From a checkpoint of a small transformer trained on Wikipedia.
Size: width 64, 1 head of 32, MLP 256 SwiGLU, vocabulary 1007, 1.27M parameters.
Architecture: rotary positions, no biases in attention or MLP, tied embeddings.
Training: a variant of Muon for these matrices, 83M tokens, 5113 steps.
Each number is 128 + 24 x the weight over its row's rms, rounded and kept within 0 to 255. Layers, rows and columns count from 0. Numbers have three digits each. The size before them is the row's rms in percent of the matrix's.

# down: layer 6 MLP down (transposed), 256x64, rms 0.0711, rows 46-165, columns 32-63
# gate: layer 6 MLP gate, 256x64, rms 0.309, rows 47-166, columns 32-63
# up: layer 6 MLP up, 256x64, rms 0.313, rows 47-166, columns 32-63
down46 106:144169091108111136165189150153104116124131136120122089100104128137107166122123113156143113115132
gate47 086:105105076117130112131161138136120138146170085111147129145126088127163139121148110162126128113115
up47 088:167171130135117116087143142099103151138120088127148111155111119149132110135095197098138102098100
down47 086:132117134107152174120123148186116153136120130142105114076130146111117125101163110152087113133117
gate48 093:167133151150105159108165159159110108135170150111148130137129146152120101077179092112121143136157
up48 090:166128157100079092118104120123139137128126145171141118137091128145143161122159111132080095123161
down48 095:130122169053117143147098136195099119113122117116134122125136145129109137097160170111095176117161
gate49 104:107163076189156117091154150112127143157123142098142146101147110105120123140143116133161143145120
up49 097:118123137087108130146124101139099151137100136149161087106136116119152092136133149154128104099137
down49 104:125160158197141098132125137130103129149138104106158136143137115129130099130104128112098111162123
gate50 103:182164147131092142133103141164145182181134121117125133123121139111115150130125096107169129120130
up50 103:120124126114151144065132126122104116086173149080123132143149164143112146121144125121093173113115
down50 097:130128052153158130166153109124128138142171107144110158110176144144140103118117101135092144150102
gate51 111:099135119103094127142113139125114136175096099156169117161091158157067102139158096167140136147140
up51 113:168151115109120120111102159148156145197110141123158107127127130156144195139094112151148146132141
down51 110:111149127134124144119105075126092124118161107159149166103117168090102097126170141106150157131132
gate52 098:084143114133131126121129105144124153060165121079113124113115125130126123135095121149130184164095
up52 095:134116111080121134146084125116081136137154144129120092157112099115121127167094097103145149117112
down52 103:114109140150095116171128081133105125124080124093077136116129138142130139155078118109123112135171
gate53 097:114154136113092165139152136100128131082154104077076103145119074127101095126117122144149101126096
up53 099:125162123129076181132116145100120107126115107107126156116108147155135146114166107112106100124139
down53 096:142168147122160101120076129149152102103103125116096121153119132145045125173117146161100129169135
gate54 097:083111112130117150148112103142128124136121144152122126181148128122109107120116119119077184151130
up54 092:096103136130145152135126133110127155138097158125102095181155106137160144110103113132097167110111
down54 095:168126131116136082110160150127131104131111089136109145098118120116164170124110157122130112119153
gate55 096:150134127109162146119167153143142163083154171093118094110132141153186128147134108135121133109134
up55 097:136169115146135124148153161113148150097106161107088122115167143174184125142147133132116100145123
down55 093:119105087159111134097099118172122163118112087161081131152112134142135137132122160158103112156147
gate56 111:134161130137159166132104115146158098158105132104100118139162130147134089152132120100146118133152
up56 100:116148112145121128093148129101140155094076137144180116128145155126111124123067138131106132185108
down56 107:139066141092098141088109126141132149100136141150119153126192122131169093114138085132138132131098
gate57 089:157108185135149128128105158172110128134121086105118133124152126132125141132151098131154155090097
up57 085:152102138148167119143108142175136125143124088105114144094196132101086146150095125166142120071120
down57 094:137120142091155136132119148156159136175117079167108165151119125128114125069132174128089098119094
gate58 096:128078136133153134090138124101110129142102106083099143088103139107129169104109123151081108107137
up58 106:148157126090113117132165109146165146148135162121147109138085109117114133122106061144150108129165
down58 106:143129138151116099141132106138140134117121135100115116113065124125143126096114134132105109094133
gate59 087:134107176126110176131152170172147098127147084098117134146126119160128101124102134150129125090093
up59 107:097119093123117072175111117127164096142101190110168135107158138103084123150136126155102144134142
down59 107:145164140151174107140096105122123131107113134133107096161155154162157182152111098127105088149128
gate60 094:131163128127096119126149138126155147143103165132072139198118138183148159128123142130118138137127
up60 092:139132158117147102157121169187134122127089121183183164122127125121114115110141111116130138166107
down60 093:103107162121138102123141156164112098116121140164125122095124123136106128154107113177110157135104
gate61 092:105116154109133154164149150153097119180136116098108113125114126072101144133133121116142130131088
up61 086:136133129134143118088073113131160110134140138085122117084191120129119124115121110132112118124166
down61 090:101155151108168100159141136125165128136120116131089160116111150112145152171161154073106170130125
gate62 096:167133123123113169122110121175157133179147130156115119126121142140132133107077136107134134092146
up62 100:156164128156138143123094098107105162141103144090109087133089147113153121118141107113119151100117
down62 097:111158090134144141118158140110087174167158153166102108145142112144150123120115125176127151106123
gate63 098:141108139155108143132120127130100124090152165143105129059126082114102130147155087122145130183094
up63 105:116072122100155126137070112137094108132115113140142189109128104134114128138082123156147144116119
down63 102:111158138102116129162123107119147127119106119098123161114114155131121130087134141134137130069104
gate64 093:145098187114129097134095121153126104121099156162159114136155124113153110096137194116141132128116
up64 099:154099152122143088105136096148142109106117155114126143134109149098157127094177159146149124136110
down64 103:124142119107107145090163079089162146118149130079117104104160149111134141135113153145148132147132
gate65 103:148121120123101094104095119102143116117114127177159138137120073083084102116153093142155126110117
up65 096:087112142123143114111119134141098115112129122147147127138158135154121096117145133092080131116127
down65 095:123117090165143087130152173140128149166146119103118117116138146096117095150146160128128136102128
gate66 094:110116141152110102121142123127124109164140147163135138110118113136144145162152142130104102093168
up66 090:113140160094120099122156115113122105146104141130116188120112119097167119163164109102121140097176
down66 097:138118135118100145146114155110112149130161108066121101120103139122140118128063109138157132141091
gate67 106:102140133114113112171114097106134179095107116128144113082105105175069149109113112132157102132142
up67 101:103116093071169090097124093122138163117139132141154127103119134163101148138107095152106092136109
down67 095:133154170141159121144215114100122086119157128174138112126182114114135097157113156095133140149089
gate68 098:115177114145140144104114085199113149120132124142127183127126130149143084162116114117137158154113
up68 096:137126102143110091091131099161092128120153122090119117124162120158144123150154121160153139154123
down68 107:132091127100110139131134152069165109121152117100147118133111137123134121058126169115099125136190
gate69 102:137090141123124130124119124193149132152158108163173144123103055126111146110107107136141139117128
up69 103:138158114152071090181101152128101140142127107112138139147135154123085162115084121104147118143159
down69 094:170142125110112149083094133107150147095142119130154146136105130113138138116114101119141120165134
gate70 097:147131131156127121113118066151127121112142106095135119103118151157086134089133116127113138093099
up70 107:158091139130125159164090101089120080141132128132111156135159120099117095160128147155162109132115
down70 101:115143141139138102075106142152133120140153120140114140133157138111081109137152139070151131129073
gate71 105:110102104152136165144148148133117126069124115115094155114099136162155135117128115131120158139139
up71 109:083139123144166120141121141157139118145165101146139187177122174125118142137103136131128140174112
down71 109:132114124182127119125136140131157147099139090078137107110104073157137110099139121130107103109170
gate72 091:154163134154121116120122125112150153097124091102129135129146146110108117122106157148140092101141
up72 089:165132131103129122133112077135176123128150143147085150167095134136126127113119133135119077078148
down72 092:144087119117134130116120158077138121176135117152160134117144142135130119134154142123135128127091
gate73 106:124080203158122135124125091127125141155123113134143092130119144121098114122138162141087107150123
up73 101:135139093130131100107140138141168111095192147106128117155157139148120133166146096159150127126125
down73 097:133126159150146145122094116148145136113108130084162132114075156135145153131162087112120086115105
gate74 107:165144158110111147124138152154104090142146132144146167114088086149137104134091132094155099148145
up74 106:096096129181125107095123145096103155112128145090106098123130108142129142111094155104114111123166
down74 109:122157132097143132176120106111120118143088105121105129127128131124111121125166140087189127123100
gate75 094:114174092107091142106106155097106150102108149139125158104119154136148126109115071118109119157175
up75 082:112147106125139134128114139132147178103116159124149151114139158145148110063145128132139146166149
down75 090:144100128119108137103111128196104070131119110154106112099134120101133147147142106138126157117109
gate76 094:134128125136115110144136141123116154132108102111138129099157090180140120132109165139085144129153
up76 088:155110123171136122157151136139101135150118167098112131107130101116092135153111167100071131168178
down76 095:146138131153144109122140134090097145151152109132115134109131164195129082114099116134117135101080
gate77 100:132114172132118113111084107167095125141109101139113106114159125138111102141101101184115124162120
up77 098:126164201104120125124123157149161098166128090128167118110120140123110159123129129112183115131096
down77 098:126113129108177094146127144108103131133119106082133121128103134145137112108083140146070162134158
gate78 089:125162131128162145154144128115116127095140158159106128131158146114153160096118123167071114158087
up78 094:162131147159090184128113129110132096129153091116077103139164161123176136135128137177138127125112
down78 086:121100128123130118091086090144131168102089168132161130160096072142123123160150132121132150137135
gate79 109:096115119071170157122146126104123068091107106111162132146134143092124102120135138113150120100079
up79 107:131091148100143128130133103124121095153099070103112131113123107131132131128143138126139063147101
down79 102:163156154166120149118082138121148089140135148128190120154131124121089115151138112114130155160102
gate80 093:122142125138089120101121139102074123148119089126116149147148148071124091141166103146115109098130
up80 110:094118097107090133093168145158104151179092107150100136111155111114122133135163115171111128151134
down80 108:125102109161151147152154119127128154156118108082165071126146136117173115122104130111096104114139
gate81 091:144125139117123128142134132116155121152115098112138101072112133141122141136097139185138102125139
up81 098:131134096131135126152109135093116130124134111119131147150132109143129159146142157110140142088098
down81 091:188140118148086109105091107133124116125112146126113102113149160142162072163117099137111122092108
gate82 098:148136114128118113121155123112117105126138136125121134128142092154115134178146110154125114088114
up82 102:126160125072130136140130156150150131133114114128152094110170141172120130148136126115106115059174
down82 101:140124094138142114153099145132131172136115177114177080146108129114160099156115097104156160125136
gate83 095:133119144169153152118095126109148143127104137146109120107159150159105126114117112128131101139126
up83 101:127110152142102161149099104140128078126155106119112137137157115105134099160133119117113110119129
down83 104:132152088144142137103137107131144118142148149136152121119150139145097185107164098152106126144109
gate84 094:102164116124150148122173143101102128103092131115133095134157129113077136126086113119139120087109
up84 088:099118112110112131096161119143120150081143106116077138168142163115091137114083128106118111121153
down84 097:140108118156127172137131147142103151144091110148163084124125128113138102148141160132146132071152
gate85 102:155132116125104094121160155120102125120139128173176132161110118143114138161120113099136127090173
up85 095:123138117152126124157123102143161113114096156142126163103119114120174067101131126155146117121112
down85 100:057117132116122096131133117107162117120152123124139109169152133139122159102156133093160138115133
gate86 106:122115051149121146097090131116091091152158106105101117121095125137142132135103121144162119108109
up86 095:112151129149113144126066144118151144118117115140155128120180114122137135096101143068125106150143
down86 090:142067120071176128152152108125135075146147163096117152114102136116134118126134136135134133100136
gate87 106:155127124108107110135115125128154105139168114112162123116100095123099142119120088111131123131103
up87 113:132134104132117099138158139108140126152120114109147120113129149141125101168089121126080160135097
down87 114:121144122167124147098148166104152140172142125110134120097167129103113152145127170164107134131155
gate88 099:116103131123119119121116071176131139111120146106110096133139175165131137119099107124142097134084
up88 104:098164116114106167118095126123096155123142128163106110101136084164125142141157125136106111080145
down88 100:109141130098139105095114081142158146126111114105096113119137148091166168088160166102142141097153
gate89 109:104165138103094204102136118116138090131112087133104101165115163141154107136147134120134124149111
up89 092:145127097117102105184087139139151142122116154114140154143132113139149124131105168063095143147156
down89 102:117149115117104153147170107133122138120130143165139158145125118077121159128161115128126121111113
gate90 100:150143156130138141110112149148128064147129100135130100122094103086097144113163120133159146131072
up90 105:153120154110146100133129106200124080121145156109119146149130124096118123136103123133152119114095
down90 104:140124117112096111103128126096149154139108139146130160196125130091146158097123145103134158115147
gate91 095:122157166132076147118149127130136152128140132140095121176130109146154098111114118137175130119114
up91 089:094076178112103140130152199101143122127122153101094091125116142126144145178130085137165145131150
down91 095:146118143118116115125117081158110171070140087120122124093151161112150124133103132132128109134153
gate92 093:069087140134125123178134094071137130119089145165130111106132132117125143069149156119113116158161
up92 089:112139115101109167111121099127163160121139154159098102139170142123078124136127120130082113142116
down92 086:153086078117135108158128168116135081133131109103120138115105114137135113102129155137060105117145
gate93 089:139148122127145108140130137104103164149130101135155103126112103126122149113173123151169124111141
up93 088:119114110160153144077139098140118117139146172131116132138146142159110155148093161120093135182117
down93 087:109136164109101135117139126100160140137140099123111112137107105090146101126122088098155116094082
gate94 099:110150083150139113160097144129124140142136119116125106102181128170127142153121073083094109161130
up94 097:129147065112120112136090127123149134128094131124104129116173145109052133097138130104143092109116
down94 097:120129135124151112128082166153132153102110154089099119112134125119159121102115124149115091153116
gate95 104:156143180109136161118112160145111128165112139073074114158130139105146161145122131134131119162133
up95 105:123160091156102083152124120111150149134117109114113109088179137159138155134102123143111115132124
down95 100:116085069122120142167117102126140098178064126099147128128122142129169126128172136095123135140137
gate96 090:141190164122123109126140125149130131110155113159098134133144118110108116134101116130162095074110
up96 097:151167096149149120124138121099115152133164118142109112135156159137138107179077133081110131115103
down96 096:157113071122117157135159135109151120164116118159119112143133147163122141152152106098176135135128
gate97 107:118167124193135156086109097159139146133124111135141125103142183174161140124135138136106126156138
up97 096:127124114107141098141145194099133097112126122122159117168171115117109131089147156131102090165109
down97 107:110123159086116150121156135154158115138115135167113167196100115105119122152099091108142155125147
gate98 109:107117142058154115120111107148140113169108078073148131159147185129130115143121102123138111149141
up98 092:167099088101138148107137154104125128067154185117129119154145156140145155103112133125103120142153
down98 097:142148135154136129120102099131115116107131191155155140109113127140130125110166121159134121119096
gate99 107:130120122146154144118172122162134167111139176146107118151165127127132125162146079110140158135131
up99 113:095130157116132077139099109165139085162153143147140138129122137116131140130140118141128112106071
down99 103:119157155165118148117117155140129132158150159137124107129141144099140100141103093138136164110125
gate100 101:127095130154106163120105157119123143119152129134088142123103118140138107158146095124089140104153
up100 097:159166138128122130134156165143155153129130124117129157114137184122118115129102153159151124150170
down100 093:104151130178156160135148113100099138113121153133153110113116101141112143126140111149153103085123
gate101 095:078146107105128135138139160141149121088119111145131124184097133172152149122106151112148118101069
up101 105:142110139149141127154157128075134105131101131133140104119106103139119127104141161141110136160151
down101 102:150119124175121170139119110148179104099112119110135160145149112184133158135097117101123151133138
gate102 099:128121148117136136164092138161170141144086142134160110143155114142145086140123152094132159148157
up102 088:103113130128140099091097111146119176117087141149078128157121126145140122167142134135129173128139
down102 097:109124082142163119129118129177103130107120088106108111091167134115149116123119133167128094110168
gate103 103:096144104102115117125147155137096106138131180106122123096143128135113094144113131150088138093120
up103 090:119152120144089109167093133101122097108121152149095159132154118102163109122165143149112116099098
down103 097:148117116163148115146138089132140147111100120115114112121124105090111137129134145172136099127109
gate104 099:102107117128151172138078118130154134111084136161156089113132106151157124108076169098099134121127
up104 103:138161125112088120125149120133102118108148135126119111102149139147100111170142108141115133122109
down104 099:084158140119139151146100118122146117150100108123135103130129125083113146131096109109108132115137
gate105 089:173103193111125122100062155115120128110122124163135127131135148171127127085098117115138149095141
up105 089:068113099080124127133153147156129122117195118149128136150125127110114134150135129137148079097131
down105 090:155120163146134175113116106167154124111146110105140149096131132121134137086148120127121104137160
gate106 109:101146164134117139140101128117096130095122064138093087144142114102163163104124154089122120144131
up106 094:132125080090097075155133135140135126117160155098106171103126128127147103131130077136155133087122
down106 096:114159160185132144087098103102096137126115073131127103119103151121108131127132145095166112150107
gate107 109:114094109146158102136107110149115100163116122128129150124116111125126117144135144115148166086093
up107 106:121107116167147124114210089116150169135150175129119126130146130109101103116130113153139114164106
down107 102:106142127137115129140129084111124080114150154126106129099150142135139133118126096129144187145106
gate108 104:133139121113140163093135151190151130135154118127188142150111132156114146084121152116138133135148
up108 093:151101085138128152108123092157111122145146094136100106177117102141116149150099127092139126141139
down108 101:121144147083111132160150106117151127111161128118129157102144169073146159125126152118128083122122
gate109 097:090147137158105127160127103138176127143127131092108158111143147152164152106127135156112092158114
up109 094:118157109141122119153110073147163141140100118175174122135112110145108122137094139125125160139109
down109 092:136138089131111113156142155109125167165135122161166173139172105176116121176151159122149125124113
gate110 099:096103164112114095153139141145119139135095078172135140090103142145113107140112154171131129140078
up110 092:111127108116130157127139164144107096077174108112088080114166115141117165125142100116109137089098
down110 093:098142159163103128169135146135133136187144114161145091103100132158127101096146145094123114141093
gate111 106:170149189143104166125125133146142130142146150115179151130113190127147107107122115131148135161138
up111 097:157138169115124125064137137136120129119127106135124150090104148147116126122138141146140120129114
down111 103:180108148139125116111153170155115109159115134137114086127146146138123134126102108194118138127109
gate112 091:168167158140161129097106097145137086141092121104107120109157110128099117140153139116137099118136
up112 095:120080120137124125140130116091132131085104151149188127167115166157124158115087125141154157140115
down112 099:108146117157072113117155112106144146110138155147107124125137132094151142137119112110122136123097
gate113 093:113167124120117150130111114116159137134093124096157113119171119165149109131088134097166088125106
up113 090:129121098086150138122109147123135107145082142114150142145135103081155119136151106086174134076083
down113 098:156119135138151142096147177108089149103155163170134135112102106135119139108169136130125169124120
gate114 099:144106088148147134140135158163140079112150139142113133111121104143098075070138134155155126119107
up114 107:113166166119082146154154129112118122169121079110126096121163140141161135160116130154125116131161
down114 114:144140155107068129107127123089122109116129120144125119138157124097130131103069119158132129118164
gate115 108:132117115109107176109123113138149141141150155120102126156114139138123114140152118097146145129106
up115 100:100133144119099122137144076081085128165152104108114129123175165127124120150109128141128119157162
down115 107:114111100103110175150119107154140154115127118144092129069161150090146132139107107158107116156135
gate116 102:134154152151165153173162141116138089143082110088122106115114151126144157107094133150159119169147
up116 102:106091151080095142158100146156123147130107141110138146126172126134126134080071136125132135132110
down116 103:147131100163140139129148149112113106097159112154154120147100109140124136125166131120155111143176
gate117 090:105132126107096140139148148096138112158106115137143117128160132155123115151115142116110078135118
up117 082:106098109090087105136111122129145123171144121148157128119091119124140113130128126119101117149132
down117 090:187103153130176146109103095142129136109165124102111148143113133125128131105122124107130162132163
gate118 100:092116144115131085107171167149066120142105109134141129131100138098153104101167107120112115150150
up118 108:110130140143087113141119123130183132088128104117151112153112102175145142132083131133165195133135
down118 103:140121108135082165120137131146111097143129096172096142108119105165099159129137156145129139213170
gate119 086:143156132138111143120112106149179186068127123136148104124157109180118138166093085111122116130118
up119 092:134163124102115122108112109138169192110132112108126146127148108176104075176113098124106156132116
down119 096:140130079107116108095112155099160153126116124114107125144118145119107106137131148153115168157144
gate120 107:136140133142073160130067119100137122121150108117092133093122129139088094142132107140135138115125
up120 095:111112134111122093146083148090131120104138156111075127147128112124098134191141095134140098072116
down120 107:086145151120136085156108123126099126142101069137170142133142172148110126139118133119145154190101
gate121 099:127103178122170113117123101137146133117134172136135050131145134154150108166117126122131086174164
up121 092:128133105147150092177135145144143083124104163138143132125140170079147147142137107094135147137139
down121 098:199121107145151155146127169148146116101096166137085139108129097169103137142157131136115139111118
gate122 104:093125157083126146173113124165132070094109107129125112146164120140137129135113127107094120151129
up122 089:096156114096148120125163121168104133110122137116111115114162116132123117152100106090123156136133
down122 096:138126098107151135115153140094160172112136138101180125106087148116107120124148159125133158149156
gate123 105:119178138183108125124136109124151110130133124104153144116103120143137146093143164132140117126076
up123 118:156102142117142140111137103112140118142112109088072087179150069111119114146128086134162109163123
down123 112:109154115137146054170126149117153112159110122092135117115125151123113131117111138132124130129120
gate124 096:119090077152118136130100090138089134146116154101152123167133132123101117147146146170137104150140
up124 104:104112125087110080118144082148154089117142129144136169146109109108121093156110143148124196121127
down124 104:099143123112167126191154144115087150169140127085110120078116132152136098130110151148103170119119
gate125 101:129088128132178126149105136130140118124162115144175077111134164093095117101156118143133139118104
up125 097:102111115159134163133142105147136117108093127119069124143111122143106138165135144121086131139159
down125 098:114144087102116104144117123113140131154128097152076135136109146176154164128136126086111102162087
gate126 112:143094102120095116155146094076121162086085142133169095119107141100128096128132154131129093120117
up126 107:144130147125145169161117133124158111156058091131136084116124139138121126141150156148144107166115
down126 108:139147138160107125139103089147140130091151135122090124143124143100158144159122135136123135134156
gate127 097:110146159120128095119128103102107149096151106143104078097157134178129112132130092146124124109109
up127 104:137125111158115152118106173117141107083126139114136132091137148154115155100128143088183125201137
down127 100:143140122093085128143132101081137109163103120136136127126139128137135094141134149131130166136104
gate128 107:124135101163122141095106136113133130113113098113155098132095150099130119073093144088132099093161
up128 110:112131132092077079087102129119155122143117111118123123125123148179159136149127126068115147127138
down128 102:141111118074131117150164106147106126122122137162114142113120138134119148137099149136086129104122
gate129 095:127128156122079143102147120128130103131144110119102161141108111139174085118156096140123117165099
up129 099:120132131101148142133154128113154130161081144186204188142114113149144114119136115153156153137110
down129 103:093104098106138107130132131167160116116086148096072132144137159139129182148113138134101117156143
gate130 105:129136168096173139095151158110128126113123112121117089137122101110108090098152107136154128078119
up130 117:102109158116138164164116155127117177095123104149102117156118108126181122101132091129158127132123
down130 112:144140126134128114129105163155152145136150138095129087099139121086099144157117115142109123104142
gate131 092:128073137103111133153145171141135092132121170148132117115133112143113131124127161116168123102150
up131 090:133119137141126147140137096102131152152155120124141123108160131088100110092110081163108117158132
down131 087:090143119104106067141102105157143113155147160135104099128115105133209140103105119126136142127120
gate132 103:148128142156138113115138118125098094136107157122081113088138144114126147158164142136103080131148
up132 099:101112097168143078100184091127099094134133131122129094129102122135089108169148134153119136109170
down132 104:109108138127170158146098164134117123127160117142163108140080141117127114157110110130120120103133
gate133 088:128140153101134103086096104139123100070164133132104085161131138173109114135174124095127159102139
up133 093:125123131119111152125151111152165114114102165133052121125142087143151157103107142129096077138095
down133 086:160119183098113113090107108160144161112194130144175132175097105116124092118134106126111155098121
gate134 108:181128129117120122097130116127133122132155154121138150096109150141127086129160110139185138135146
up134 109:105152141122096139110137120138112084120112148106145166109126106138165126106158121138146152153163
down134 110:121123122115187112165141132154105132120088119139141087113107151117089160102130159137104068163104
gate135 095:123147121147127139102156145107126152166108074117144102151145124131165170122149151154158084140146
up135 102:122129122116147119125151146101166104135144135136120168138142060120130133155099144150158155117111
down135 105:134134099128175135156131105152091156104130172109091153105126120087129165149144080132146119129116
gate136 104:153115117135113114116179084123102159131161121141128124129090110150093080108125117160177088100116
up136 105:124136131115153159129180125125148188124102168121110112129094136101157115102145134141112121091102
down136 102:131104137148143124153093138131059099140080116179104179095126126170146155134147188113134098146134
gate137 099:123131135119126125144120151105156117126100085096150123136157101134115118130148124194101061126063
up137 100:125113107149136108081119127119119122122169156127129161140140176106141128108098126082122166116197
down137 109:147109147132074137118126127163092123123105164132141147124126057104108147141126119174139113137133
gate138 097:167144143139150192147088114123142121126159114144096119119120094139115134120149121144117142096090
up138 100:132129155118150154169135145120091141151209100157089099128114115103126149111122114115124126111117
down138 095:164085126156098102116073148109137150109125144148169151142114106144153160118130113155136153130110
gate139 099:134124119144130128104149115135127134139145113073129114077152089126156132122125111160107128108102
up139 112:104149129132161129170100141137148106113150156166151141123153071101140090095122165090131119124150
down139 109:125106111121112122141132114150143129148140130121132175143095115128136100127152126079151138095091
gate140 094:103136129135134160080149161138143123069194156136151120115139127101133118137112147120161084132116
up140 099:138155158114101132125067109120156126104113102147108133122143157095106122116157142112093094152140
down140 101:122146087126138147088101138117138115161069151116099114116091103139135178154164156154139161101121
gate141 103:102139111190142125123119153135096124125140130126163124130169142150108148200115090173126115155151
up141 120:142131150112135144141078108101107109109117087143069161168104083091126161104129126093151114112118
down141 108:120121179136093178134152104136161131146137159157127085145139150106102121105092158153145145155102
gate142 090:111090096118111112125117090111125154117092138159143105127139130110087078080119124149119082079100
up142 098:165133096142101128137163117143154110149150146082072136116130126112144160112126098092124139140138
down142 095:112138153144116161128092126160121154141111130098176155135128116141162147151169123124126117126099
gate143 099:148122152106145143153136137163153143150153140152150159123136105148144102127135087131171164128108
up143 092:139132155124152124115149137129175134107139133111145181133129112174107124159113126132150164125137
down143 096:141122115108139134151148055051121113138133092162131108144134117173113115125097156117131145150118
gate144 109:126152123118081103137126150147125150160097137127078096131131094115119114195109076116103139107146
up144 105:099164107114185092138127111099120112126133142110163109096112127118105157133124133164123117112080
down144 104:110118088102124155172126094119102101138122173116115120142146186135165083119161119168108121120127
gate145 098:073106133164109146136148119112171163118098109137078134155136108104124071152103136134127087105129
up145 092:137105145176154079171146058171125133147123119129144106097113113129122149171126150146112146122147
down145 095:145142127158120169098132131136140194116127080111147171134116150120097118130126092185130112150135
gate146 102:115122123128103131112139172161115125159125086118097134084198110129170094127151119164145094133123
up146 097:197125159110192125141135138148117130121141139096131110167138152091153100144144103120148149105131
down146 094:140114111171150137116114144130113125110097115168126128089126096141103111119117120144124076171111
gate147 111:088139108088191163128113126125132087120140138131178131143126091127096105140152098103110112129094
up147 100:110166139146161137099126129159115124136120137127112109125126112108109098098144085160145088106103
down147 100:130120159141161154134132086120109107150155161135105136111110148139144094137099156137138154141101
gate148 109:131151115122104149119139140115104124101121119135183151083068138141148107095144138107142083124120
up148 108:114090160074098127135127153104093089118146098122109150121092099122153147167104128118150069087136
down148 103:129091138103138111108157152128126130127102109093124111146167120167120165166092151157136143137121
gate149 095:066136145081130125155146135133106088116135133159105154121158123110145188136127100124174059127119
up149 101:170102110130141070173155134152106104117162131161167128150154122113161159138119172132161140100145
down149 093:097145120172171140120130143124138140177128145136116112101129154150140101095132107128140128076131
gate150 101:144099155104139091096127147142147095121136088206152141137133151146119133110160132173126124116136
up150 100:127139110113160109160164113112126131141126127155131073138164120120108166167106156166115121134104
down150 100:158136135123091140149094139118135135118132135172159152107131142110136069085126101109104159114120
gate151 101:109121153096130142127095118155127120099144120150124124136073136131164121108149127075152168081104
up151 096:145082166120123112104119149137094147105128171101139079110097112130134142135113113129136157090123
down151 101:122131140090129118157159116127110126138166168105139159138133145158113158149108141121098151080156
gate152 104:104107117063149126156135165145139072137129152133161152126156161100132136149115118144141106097091
up152 103:123106083155126124112139122127136097106139127104110130153107112152117121138084151051125131150133
down152 095:132134115158164176114102117112107094126124129120179101134138119131125135117163121105120150135142
gate153 091:104154097131120147108068172113151141129127136122161158159127131135134123101141124097094144112125
up153 089:104117142170134179146103161138097130132111130153138105168121097115141136096135132112119135143133
down153 091:158127175133108087116094104096171151142115110145172110125130106163127158135130154112146137093117
gate154 102:102129120158090161091141141106167130164149151119098142116090165109100124107141140162135152133123
up154 094:161122122148132100106114135136126155164118118137155120116112112155157124110122107121169131162104
down154 097:143154167155142157143093122130105068099121115099139103119112115150138135148102118114143108126189
gate155 096:112116125115086115120128088155136118128111165133161155162113120123124094135122163102131111135138
up155 089:107110115112126115135149129157131173116163122113110110169065097119131128121160132121135165114094
down155 094:155141116113112116095123105072115135142097122120118123120132115089115123123095110117111126120149
gate156 091:086154162125118128139135145066123106116109110144128148173117149082179149086133159119167128086098
up156 091:123137140121113128115134110127126184118099127161152133169149118143116107149082113135136122153135
down156 089:117115150130114140119103124120131082126148165141119098104076088157105061121169128124134094132148
gate157 101:143138170158115149091171141136142119138137128124084145172133148166184086094133127149139144129120
up157 105:132123107086133136081172132134120131173152154106164110095101175120117141126148145135149100106187
down157 108:134122086124134130141162173158100114166148126122159136147121170126139135096088106113126088111142
gate158 102:139080099173080105154123146096160138159097157105139114112132127153113115120159123163123112104143
up158 097:166127120147114119137158141121152162166115114138156104098116112164151159147177104093123117156182
down158 101:132108131157178114132096091146161120071141101102092151096151159120130129103119146161130133135147
gate159 102:126113078121150143089116139147138123099119153140104080084166105115075106108119113131098127117081
up159 103:141098125133155112108124119159120110128154140120107103110080103096098119124172111118114152120132
down159 101:137073113146162137108155150093096130144118113208124133133094122135132139125100125152122176147136
gate160 101:149136141108139111122138135157096090126104093112168145140111081125091168131146121150142103150126
up160 093:159165177111092101113120169167135122126172149172127138104109150120115123129134110143098062113153
down160 086:151113091111148086124129134124141071137123120088094133108145155136147152114155168167103150115114
gate161 100:147176121100148139129123134108126076138151118113074120086123104119127140107166065137108115099128
up161 100:109163122104093124124128140109118107114191126130145118105117136128140153136131112151159076141150
down161 097:116094128117110147148081106140154128116110099096100159146106140152117136141143139170098149150153
gate162 098:101117128124118102154116130146121103112112133170192155108133115093147100098085131129130094140127
up162 096:131140158140105154132117115122108162141156178103118111092108172095136098143136156120171111116109
down162 109:139130104118143139180164147124103122126138153099167143084141171087149167137113113127091084094123
gate163 102:141138152108092149132108102109148090147128099124163133119075097152175092121112088165156138166121
up163 101:116089122116141147109148086107100123145085109148127133118133147164127118111128132144099143155166
down163 101:103131100137095129095119159132118140108143149144111104127100148116084166142145104138158119129123
gate164 093:124123128132142155136088136107100168098142125125106129150131131170123160099146121135057104097121
up164 091:116139121139124177173112095118085118091121097142089164146112130148152150082116156091099084140120
down164 091:161140110108157118144183131138092128130153160121157141151133109147133156179143107156143179119129
gate165 110:124106126129121104120134175173091163096136129081148124116136149136112100092162102144129117162148
up165 107:127116138164101118128108128147084120119119151102115136139128184119081130147077133168140167118108
down165 109:152106120104151077147123150136127110117195146142101104131115173167102151120126105151149141124146
gate166 089:146166138181106143114080110121103137145130130162102134121119122170127154121131102119110130136124
up166 092:120120094094098153087147121130173179117108083062149121135123145102148129150123117137114112128121